{"n_layer": 15, "d_model": 384, "n_head": 6, "n_kv_head": 6, "head_dim": 64, "d_mlp": 1536, "vocab_size": 6759, "activation": "tanh_gelu", "norm": "layernorm", "norm_place": "pre", "norm_eps": 1e-06, "positions": "learned", "qk_norm": true, "attn_scale": 0.125, "bias": "all", "tie_embeddings": true, "parallel_block": false, "init": "normal", "init_std_qkv": 0.0257, "init_std_o": 0.00468, "init_std_up": 0.0257, "init_std_down": 0.00468, "init_out_by_depth": true, "optimizer": "soap_variant", "lr": 0.00477, "beta1": 0.95, "beta2": 0.99, "weight_decay": 0.053, "lr_head": 0.00997, "warmup_steps": 33, "schedule": "wsd", "decay_fraction": 1.0, "decay_shape": "linear", "final_lr_fraction": 0.0, "batch_tokens": 131072, "seq_len": 1024, "doc_mask": false, "train_tokens": 453300000, "steps": 3459, "dataset": "wikipedia_en"}
Each number is 128 + 24 x the weight over its row's rms, rounded and kept within 0 to 255. Layers, rows and columns count from 0. The size above them is the row's rms in percent of the matrix's.

# layer 12 MLP down, 384x1536, rms 0.132, rows 0-7, columns 1152-1343
size [102  94  98 101  97  98  95 100]
[[ 77 138 147  90 108 120 165 109 104  94 139 136 134 127 151  89 162 117 116 151 117  88 173 111 109 126 126  86 138 130  79 142 136 117 100 116 137 147 138 192 109 107 149 116 155 118 134 163 151 130 149  99 129 128 165 140 127 110 134  86 138 120  94 150 149 164  95 101 106 124 158 130 145 100 107 116 140 140 104 154  98 151 134 150 127 152 112 153  88 117 135 156 127 112 147 146 115 109 139 120 104  94  96 113 125 153 108 156 107 145 133 115 106 113 128  99 126 100 108 116 165 112 171 180 108 114 126 119 127 122 135 118  88 148 137 117 137  31 148 132 161  97 145 137 141 162 131 126 192 136 152 121 126 127 111 127 105  80 140  70 105 111 132 116 105 112  91 118  74 103 116 100 128 139 140  96 130 107 119 121  97 162 150  95 156  94 132  93 124 135 130  96]
 [ 52 149  88 134 123  76 153 104 112 143 146 124 123 102 129 131 120 120 115 107  88 104 132 109 112 106 142 130 151 151 107 155 136 153 114 107  92 116  98 133 118 130 132 108 124 131 133 164  89 110 134 140 115 151 125 131  87 129 144 144 122 143 119 180 107 143  78 131 100 124  94  95 136 100 144 133 115 124 102 118  89 121 123 124 106 147 110  75 115 114 101 142 125 153 114 111 142 157 112 136 147 105 107  99 125 145 160 106 182 154 140 125 149 155 168 124  85 112 121 123 128 103 110 134 150 115 121 147 132  97 153 133 116 107 124 108 104  99 107 135 121 124 147 125 140 127 147 102 139 120 113 142 116 136 114  63 118 104  91 114 120 109 148 134 182 121 132 114 124 138 133 102 165 154 132 112 110 139  81 123 174 117  95 154 135 122 102  98 121 128 137 140]
 [141 109  70 111 119 122 146 140 135 137 131  75 121 147 104 110 134 134 149 115 144  99 136  94 156 123 119 167 153 119 105  86  91 117  98 105 130 144 110 124 147 123  97 117 115 143 118 171 143 111  94 155  64  98 148 169 111 121 139 179  98 146 124 152 107 157 143  99  92 141 115 156  96 116 108 157 128 123  97 135 150 112 130 119 136 135 153  67 164 124  58 136 153  88 115 113  93 156 122 114  93 158 118 137 108 131 193 121 137 113 178 118 138 165 130 113 101 157 133  92 133  92 102 101 126 162 155 121  89  92 124 138 128 115 123 142 110 148 161  98 138 124 126 129 142 101 175 179 185 191  99 144 121 110 102 115 127 152 135  88 111 119 130 142 168  95 101  90 108 117 122 129 113 117 148 140 110 116 148 141 149 131 139  71 116 144 134 106 127 114 110  89]
 [ 93 123 120  98 150 110 129  93 117 130 142 124 148 118  91 142  99 133 118 164 145 107 178 115 171 129 116 128 117 171 174 120 147 127 122  87 137 160 142 157 116 138 126 149 117 120 153 117 120 182 136 123 147 125 123  78 163 163 106 152  89 111 104 163 106 148 189 162 148 123 115 143 113 128 157  89 136 139 115 118  96 132 129 108 145 173 165 135 127 139 139 159 139 123 144 119 137  91 122 144 151 120 105 122 121 104 124 135  98 149 122 137  83 148 151 136 135 108  94 120 162 141 131 105 128 147 117 113 163 110 145 146 169 139 119 131 110  96 114 147 164 194  91 121  86 121  79 127 155 132 115 102 113 139 150 154 185 120 176 110 124 118  91 100 110 117 138 100 100 132 122  99  93  76 104 132 117  94 154 151 122 150 112 141 135 140 144 150 126 102 109 138]
 [146 134 112 115 147 157 155 147 114 131 105 134 178 119 101  72 130 134 118 120 178  92 102  89 113 103  89 120 129  93 159 110 144 111 142 118  90  93 104 129 171 122 110 154 121 153 127  60 139 106 118 123 115 110 129 165  88 123 115 157  80 104 102 115 126 125 121 145 151 182 131  88 108 131  94 120 126 101  93 101 104 106  89 104 142 120 118 156 132 109 106 116 101 172 118 124 117  99 116 134 157 113 149 142 136 120 103 109 144 164 134  86 142 140 160  84 127  99 126 110 136 111 169 122 156 127 129 139  81 115 118  87 128 102 140 165 134  94 120  62 110 153 201 122 129 152 143 122 133 102  85 135 146  90 145 101 107 159 145 101 115 151 121 124 123 123 138  70 155 151 127 173 135 104 149 115 109 142 118 105 105 109 133 106 106 125 165 180 101 103 108 146]
 [139 111 103 113 194 121 110 151 101 107 132 167 104 149 153 163 104 146  92 153 126  80 145 136  76 115  86 114 153 122 105 200 122 133 129 128 134  96 115  60 101 122  72 117 109 141 152 109 120 132 121 127 160 146 116 121 161 141 102 110 132 127 159 148 109 141 164 135 125 106 152 167  92 116 127 117 107 108 128 115 115 133 126 158 143 123 132 124 156 153 106 122 119 143 185 132 194 128 127 125 125 181 121 133 179 146 153  88  90 169 121 122 125 124 120 104 140 146 131 163 134 163 110 131 139 157 116 113 114 129 131 106 152  81 111 136 138 150 162 130 135 153  98 102 123 149 153 118 120 103 104 114 115 137 122 141 105  84 157 120 141  81 116 148  86 116 174 112 142 143 148 116 101 110 101 128 136 158 115 152 132 117 117 131 140 125 112  97 125 162 117 137]
 [108 149 104 144 101 118 160 111 101 155 112 123  98 150 112 104 122 101  94 104 125 146 124 111 157 138  73 135 170  89 100  99 125 126 120  90  86 111 100  98 139 132 112 135  90 138 109 131  98  77 145 130 188 134 141 186 128 149 108 117 143  97 174 182 115  90 135 113 162 124 111  94 122 134  97 130 162 117 174 142 136 143 109  97 132 125  95 124 180 126 107 155 127  80 113 148 113 140 145 117 150 107  93 106 102 108 101  94 180 152 146 141 126 136 108 110 144 130 119 132 149  98  97 183 142 107 117 168 131 136 116  86  90 112 122 141 159 131 143 107 132  93 194 158 151 136 117 154 135 114 147 136 104 126 141 151 135 134  96 114 118 120 123 138  72  96 141 128 134 136 115 173 169  91 128  96 125 118 137 151 140 154 170 141 101 162 138  92 157 113 139 114]
 [127  94 164 133 172 131 145 129 155 133 143 140 142 154 100 100 133 119 124 142 148 150 137 125  81 165 101 127 100 116 129 120 127 118 125 148 105 120 135 151 128 163 184 141 116 154  85  89 154 129 135 137 139 117 168 124 143 131 134 135  96 146 108 128 117 114  80 108 106 128 111 104 141 176  87 110 118  99 112 146 169 112  91 107 109 131 110  97 126 129 112 104 193 149 151 125 144 119 110 122  76 108  97 119 107 140 142 126 132 147 130 106  89 120 124 114 126 105 138 120 151 111  90  75 103  93 118 147 125 106 156 141 100  66 151 125  97  99  92 110 133 101 114 116 121 125  99 104 137 133 149 100 118 133 125 143 126 142 139 127  98 129 135 143 128 145 126 118 166 127  90 111 106  97 107 127  78 104 157 145  98 128 106 104 100 133 123 137 129 132 110 150]]